python train.py --norm="rmsnorm" --norm_eps=1e-05 --positions="rope" --attn_scale=0.177 --init="uniform" --lr=0.0024 --decay_fraction=0.732 --train_tokens=146400000
Each number is 500 + 50 x the weight over its row's rms, rounded and kept within 0 to 999. Layers, rows and columns count from 0. Numbers have three digits each. The size before them is the row's rms in percent of the matrix's.

# layer 4 MLP down (transposed), 320x192, rms 0.0582, rows 99-132, columns 64-127
105:505502503485461502689537458467540408418564523519521511519447526573482460509473564497459473545451492418500430574560434418523582449534485519467598541452457449525552468544497534488482555471555570
117:428503526506488485568508492529451661554509409476537508519513514392497460574478373475553551463498422499455493516544459473466580614475483506484554421561471550459469443483555559506508515495412472
101:521538571494470582628574581566545588477580573530476503505419400598494454459502529486468470545472516583438520494589475545389501581552628578491454461494493436534575474532498430467500584542503458
106:468498440545573495535523538436489576451545587478424513496580462422472456514401465461464491519492523512527534523467580449477480528556577467487491469638479481450357539590546522438555436503488496
112:535464482473572469467560469504534505461494667557494425458499423350498544495512539481450435489505538539504440491559463501528431530595481502493459528584500467491504539513533537543565470469415476
073:511517464371478414451465468580503544462499475445435509575466456546558506415580496509521434517492537583521508457507531532481538569479404380499577494533500561405500478468496564550517560575471510
116:526487484481432491580432470509508539594489477535477502486538586543496497463588566458530502530521544438367502370542475484484465470455520434522518464400454533519452468446457444566579516504438535
091:516479530462500557577536498419468552546523543451454472461496469487478560541442470494446444437555517567508430542608461564481425521505455421604470455485548550557457484542388527441485503502488591
081:574483469524498417502505495542555430473534535488501540481468541552431404599414477506472452549608546450519435539583455483468497517535395505494543401477462461499532471459552528556456553568512498
106:390479421499545531528467436469497687471581494441511438426459498462550499600518464429511487589559558533547444490438498533515468474515394464551399450502442553478528473424548455517483545474494600
100:458483444507444538489448457479476390499482511462572506451549401484403531547487457488520563579449432524485527511524487391572516476537472438483508433519438469470448527487522523500521450569462458
099:491426446640525460343540466521450598494507478487508515478510487424484526532549509467513532486457445527437504495536517495460506490595471502474536506509414499498486458535471385555547551464468456
109:528458511557535504550497508503498545483477349539463427543503459497488546464438384482476565492490506509524525524570533503446533563457506426373518534416495447515625494466598551396568544501528435
104:561561534537467575486562540476468487449456493526515454471421473528501499476453546614493512524489638535522483512550480488422537458532486503482510374464601481548540402552515487493555478499530514
098:511525481549551515494551487613540506523501536405529481453546553481546508467453446516537554542468492542517472505479447458487481523396512486484492494510508518486369501520492509345567483488541471
112:569485492476556477514528470461536531570520548497500585482540554543423518441557551474501364475523505452513463445458534543493444480532491497526472468505545509488415541501480433527512439527547477
104:425505513475532532538536484502487439536508538415498463399537499545585496535472565484510469555579518524460566511455535466584466469500512447546437585476545654430459474513505385500515457440533486
099:563476490600509480612529463544524520541570568522448460489436610531533540512492454378555556553522550452550467516510480448551569478518470537517530449461436524592505525568402528589458412503592451
087:415403539526495573513558505385438552496471442409510558545515469586523542448577479404478483536460541464502606548437567480483558513443511497436428537571540494501531436526503456486513486436432463
088:482500499429482593325462426511456499539489521579390416466549471418484520479479500569506551570537464520439496547485424436545571524470479479571434551447475474459599538468433497448494486467513501
105:569535452533576424504466464474576428548432528492519498443509502482481536524463410470517516425531474461522464487490513446500529516615441424564509525563476449500436457471483557592414425520553566
094:509534557491430546418500469512481507547492558484523481495512549414541381477514546550488512572454522424488516539528498489451517460587504524459429400376452567543547480548598427541498517454424543
087:518479517535525533501449473515468634485551505453484506483504506491432512434484584479549495507581488511446411469418501541521407446450413442616525544513469527484549427549592573465452435498410594
095:428436512486537508507515485533593531505511484475445490461531576505469498552425505510556499457596531506456472487434407615573462514480511582519392547460411456463495458517370503556541505480536593
111:467531468411546442564467431493483528505546560567593410503506481371471552522523472451554503491421472512482462470524482462528444520493511458508541612614394408547465528414529581517521548522463498
081:383504507440479490521530456391534379519480417412531417476451556556467552467519450419490582535476469572415498537467499501502447389440508554527454523561500548579471472435449609528505502548496561
093:453428514522482585620426559496498473481508520472521517475445390513428558551494480432449522486466474415439533523508557495455522489602487496505501498407508440446501582450457565504457437520476491
097:612544572543582501461467522545494494488556496482484504478527572468533445515468418451500432515414484445503452571524525558483526561553482536502550502498470434456551450525534552538448454541412417
112:558626487503544574425518455443493469437483489502555503558572502492436436577506551547558546490452535473530432422514432547430463449569543471545449485577520496426559401468633479512572517446495461
092:582495506568568475425578555535517540499531457476631493372515508440393393507511495542553464503555479555459473488513530522492488574435456512526476468519439485541519494464606491562364488519478496
098:395508488516574490557513467459526477543449428498488502523489463542501489503583472511496538509482538559463455437608560508514545526465436632419560512497502520504512431463537562400381451572521525
087:597471471461490425512497516474510484469492491523430494495565502484386470471503588495506482467431473496484517483442480494546547457485498478634447533485498525432492512521507470485436475533468572
099:489479496531415511390473452516500580496499565450415505445510533528551483571445535528486493519501445458537518530493480514618421575494477516522392392496521529502482545543443480452507539536428412
096:429451538547471539349509499513535554464574471405508571399526555482450524484536489512470490497427573471457458531428515511400456576449458536548473522421477524527426504540575502414502502518508530
# layer 4 MLP gate, 320x192, rms 0.063, rows 100-132, columns 64-127
118:470473513587478463530575472421559496484545522479566451529390470624474466534552488583554639483526466542503517387503481501381484455501506563548427470385521507441563494493500447518481518403504449
104:557446533402393553515527444470469579471488524577509452523484485476505535500532522508468534534475562533602554595483501557421494505493542556433534520566535453465505384474469460457514526552539535
108:471534454599496522515507411416520472553583618506432529494451451495493544544473436517434599494527562521548550440517489435500470510606499440429497561516466562520464486546488442420597476558484488
116:480494588405570556592606456486535492469445478526462540439479404485567492439503506468520429513529533509465542605588501507452622533503522496467469507564481522491468529523498519374509462476569409
070:484428457563476432532407547470552542478661529505386558475443381442539445498464443500458542523551552440506466569496468507435453516476589613510430520530472439564554539483511521565494489457539527
116:458485541556522504493446537524478606486440418441432457534468551404553486485607503479592550527494523474430485471548517575437522520479566493613446517457510440542526514489485494579503535401384511
092:538459605492473550415546530479460509571505488507474527470420437474498440553573531457458459453574495478546407575456473481416431509550564527443473527490439601507536498426459552619571522456475551
080:521490461478465473483527440439493419454413518471458509453419489513513453582477513449573448501543453401478508455400532488554391459517553500517447492581493527549458574535427412504448536455522508
104:433507565493493471540507548435515514472606511447472497495447513556495387457476454548595495522483560497615491585486462522465502569556408494552436475487512496510507541542494586499509529529456549
099:486515481510480411487474481510457512499563592500464439579441460488600515389571523554462440466605490489550532412483478600560502523411571515487436499447529394574539429454507456468508573539585416
122:469567528438588539491476539404548436499409540522468454582459545533530473523508456462403549536552548555525508419423519499451482522396508479498467485491592505580526538462499549389507455500494479
101:500447400572508543462447584464515499499546507429513531461446526516365405541528540551516635471515663493469477542517561464410470479586496585522534493434600474461600535442522579581496499396479538
095:456440526484516496390540379502490475523521471567482540487503571444388535522579535542422453517461488443529469437518380517413596449509566457473477526571457536545484497477462552458603459475436592
100:536483456473519457525530462562618509457468551412511486401476495625518540474480489479527576527558468502482527563495574522435466563495556474442474402519625481532321448502494506453464516441582487
122:507437467531472452468533497535509538482380551403618508561467498405474477503587537409529444538458522502499570453475434546454565427509568476534517521560534445476564514491452497575555568439444461
103:534478491569386469505418585507489442409473454561459513511536438497454540529452615523541524522479522463533448395576454479486503452486410404539454493470531512586512511480518562477529593570474484
099:488465565493530549605513492515508477523504510473500495418493501505585490572525548547637457506491489516530506542502516572447410511415459512532493468482415508591553460489460562561465542528593505
084:500435477542528602558434448550516545498468533530471534527531490496545551559520524469531427449465578497569620476479540454492463517422460469386411476521483504415463467439425486622507504422477445
094:549473617492425481579543431554544529591473516524620408511575471623542549407494504514582425472473532512524496457496480583423445559461560501587493485443462422493583503543541478482507499517598441
100:531413534492468423511525528523457466516511474540492579598544377570539519488521512489513561473536593453504508500524584488491439587543557516363462533504526533535483416455497569472405443542513563
088:468461570467521421517491501458487599578554621611522519524494507497523487519499493559485517503505464512571453467536436495500483509505444506501424502448463496441557421564505427430457575589531519
085:462411450496496453491476503525589486453515524461440542499507420556566423560494419494577576511505567516548547515491497522438545552504527529672457535504516504480613533517456550503536542459502499
094:473555480517535483505545507534567570457507489471455460480532501549544482502493544484525503497586474537567485449457457568581461493423470547552422482526454507479522535502481480492502475442492547
111:554453578496563566572576503537516485500509407542400507468500531576495571536478574591475468534504535551485394510523490518543545511591434559581521488506510583492481555544558560482507517583500510
078:480448432523514432483435444483432483511552474596543444616434556523569509480555496490527494406480508469510509472443509511564539547396503538420512543505482478492552426503487426573489461531488465
089:488494484490535484551451583426501517473544457504507476474564540460520405428438432516470589449483507446579452526436463450434503572563365549555505516527416483463573485519564498470480462522512455
099:457483524489450520504504481445487507476550546451562453516588547525513462503465576541520508518573468527509455412410437510486503478402437416454461464458416511598467436554387423491513569476542512
106:554506549494450431514395409464495555363465547586426507517474490507503497450511568522467510491621600541541546403508443584511581466439504493444440447587535502601506485483499473465492441512646464
092:382491467508558390527589434533443505531521524545485476585442551485455418534515500538403475612465508616423619608479485543559387561483473518481515485542555535568429507503572516375405539542512506
098:441568435441566452558470451457440505553444501533579472532505485514524438504448511458501497489525552437480484464523551514516426478472475532516481504579499414585576504471500454526383585559504531
084:501408465517407539492431519458456489464491568394437547546483593583456437504520471554500562503578567531522452552471550501443432476565433501509522483459535437573511431498568623473469447417528481
099:502419488496566520498502446579477550454435437458506485482352451524433523476506484488522488529463602549482607467534533497469539482535587503517451534434470580461480523554518542500547396405436460
096:513527435424428408510489518442426531554447444457461482625437526569592439478565558462454550502445442455459537546556526471575468442472491533433546511514498545483477527564484519526470477425535506
# layer 4 MLP up, 320x192, rms 0.0607, rows 100-132, columns 64-127
119:457483490578492508555490464461480605554517430432480567419413602496489461532463454491472505590445417493504518576454501497530626576460428501503603469465514499558540468532523496532468461424496519
097:505552564528513466574512551545539496496507563466459511502450433560486437522483470484534471460521505481492503482553488495475479414622464559515409473451507498546524487575527522475465452545473487
108:489536581465447481558501450516451510494470395526479455444540551449514546448496497570485447501573591528517481453490454554516446452554562430457472476544487522563560567530550519524489436535557494
115:541416491484491511517609419459468569480551573513417503463491450450532551490560438504495510547492472478482527524597470501557517548551546588559489519551504434459555557607512489492484508505586506
073:484476531380495523529502426556558512511525648437491527369435426541485441469488511474553557503603536452485566472594497495485525441500487487448482529431531449534536477517524448504472556487641381
119:563466545513453510558455424464458491447540550501422478441560530485477513420432523533483423468550518435521453395508513479549478421492487486486477455472472421556488580536599458486459497533539546
095:416530476473504494494393492551506468455454429522513561519485457507599504419578565517494566572496533496483556475454520518602547506496460603471523491488496488436563492512575471431501499457573372
078:497527492518513517525492480579514509508497502604531378504492348442462443515577495500461547484452499473546505443487504472451416527405513535537526469532476456517508569534504454476578509456537465
106:510603366499539483472446510553572523462526542460573431497525611443442638514513485472508503501462538578520495541499447520573474473526432518515490515507427537465495517537581493498504506474505471
100:447536529458490561497520574482413490474463458487484612415464413458590473367474421452515596599483559409460439490560433518489479490514458448491522487531583497501458595424455569466535444525555551
115:477561511420545561502481581417528478583409515535482472603468548488444514477523524498387519550464574533566519501399554481545477540399498495446469510527560508524503581450512501461517487471496439
109:427518521544610445460495463444421515456495524576445556499547466507506577419578480549479546580521512553498469478414465469449468509432643507444476548500577537453480586537507536590489450553507507
101:519592486547564493502518480525510521479559542416484463520547534529575535500458491452518477457472446471488472509492560507546406569464487508580475509495466482485527573445531534502519479519506549
107:575524434500459529511469584589534485487411561441521525499550504546543507475469496510487503582480476452519447504488498494463585603511556480503505490443536441559461459511516525484502484410485525
118:544526547510561511512505523399532513543458488519428489411522502501487498508485478536454441547546468416443460543503519524450453466539511586412474494510467469576381497419446577425459460512573512
099:406542504528597466461531487466498457528530550535530502556542408531483459464588470552459479450488436500514520548474505527454412542491596493440550466510468466433466350501490506453477548417508455
102:526466448507524495488564520524479532506479453526495450531462519501468460501512395380490593526465536487530517509472517392508593507588541568415526501441530516523513494563546482572503443486411427
088:536587531552487561519481478565569470465480527520540424516532485455653507533490555515534430491585498526503489396559479481508437443533470436528436476482435546585354562449487522479482539517493499
090:476451561503430507487473436482532522550474547547517468490590518507554565322507565560547410486482513503547551410507449545499448566418569505676437447490365443544569606554477517481539491479517379
097:508556515482680576540560578529444487563519432480530468459399484543590537488591451457571477558502390517478517510551503569523514476482423437492545539429477456491501493521474417422542547402450457
091:542565452429534479509572524471429530484482594579562573427525596520478497572372534514551551470478493502494525528547461527561552437484510503454583480422572563426486424504556485498464555536518579
086:524522456568450581432538519499530491521515380585547478482528457555494508515532531512544438510478507491479472414515474462525461583522578550394621524533495366465498474540590449476412558474514614
092:518465492518493563507458555456524509509513445422439496481449604537462471469444556530500433450535489523444447558407547560586519556594528535527465508507514556450536485577459562533478477506509482
108:553348548555495588483624453499487509514496574546473427408517514557526549491548605500521451594470457515509433480543488460525546522536456529508548482512446394510433461454488531529486562524512524
081:537409498527539536468485497544466480467434390515504616429429533458526471437548441492418593525537586468578539542607546516463615440591386546466515510541536536400580495435540464431563454511453528
090:433518454512498492527450430588537515484581526563462410543459449629412565554567509505605392456456455522490536413512463487602502509514462545568425492508460535446595569479472555455513455551448445
094:521553606519510536484532481447533494484512429560493577608568585432529578587573448397474510539488514530507491498458490492497562529540559454375515515555449540395528463445469482493500420438514501
112:549507495517509486519497444510464472500584508506573392520491596475507466509518501497605506458480467540506491517592488549503402442537632584505424408558520470566472458496516545530507551536488485
089:460539430564507445523472534507493471614526483466474486417466518441381434511531545558478470497556446545394517577442543529595399494411452563545486494531497516571464493526530475407454500597438451
101:482517473531520436483398454541506471463534537503468536536439520524390507421494470471534576503428522479474507484520515568584633534542484490509567500473480513444459450534541522468579464456528450
086:564547527550425565471541544549485521501529534541481485552456456533466463454583520520510397419551487478495479441477416502454489466466418578526490520531461416532555544504435589410598608535481513
100:564395492471480487426425529510487524450554473584511577554524470559470536486527502450529505556439452449441501558437510508559609553543614604526497574484469498480506460569455604530542511452526534
103:561445512402478559509534527488509504569483493484501475526568459499617542489592568466462476573612459537507543510527403464468450437448494448449463505597470571493488469432459557564525491494468424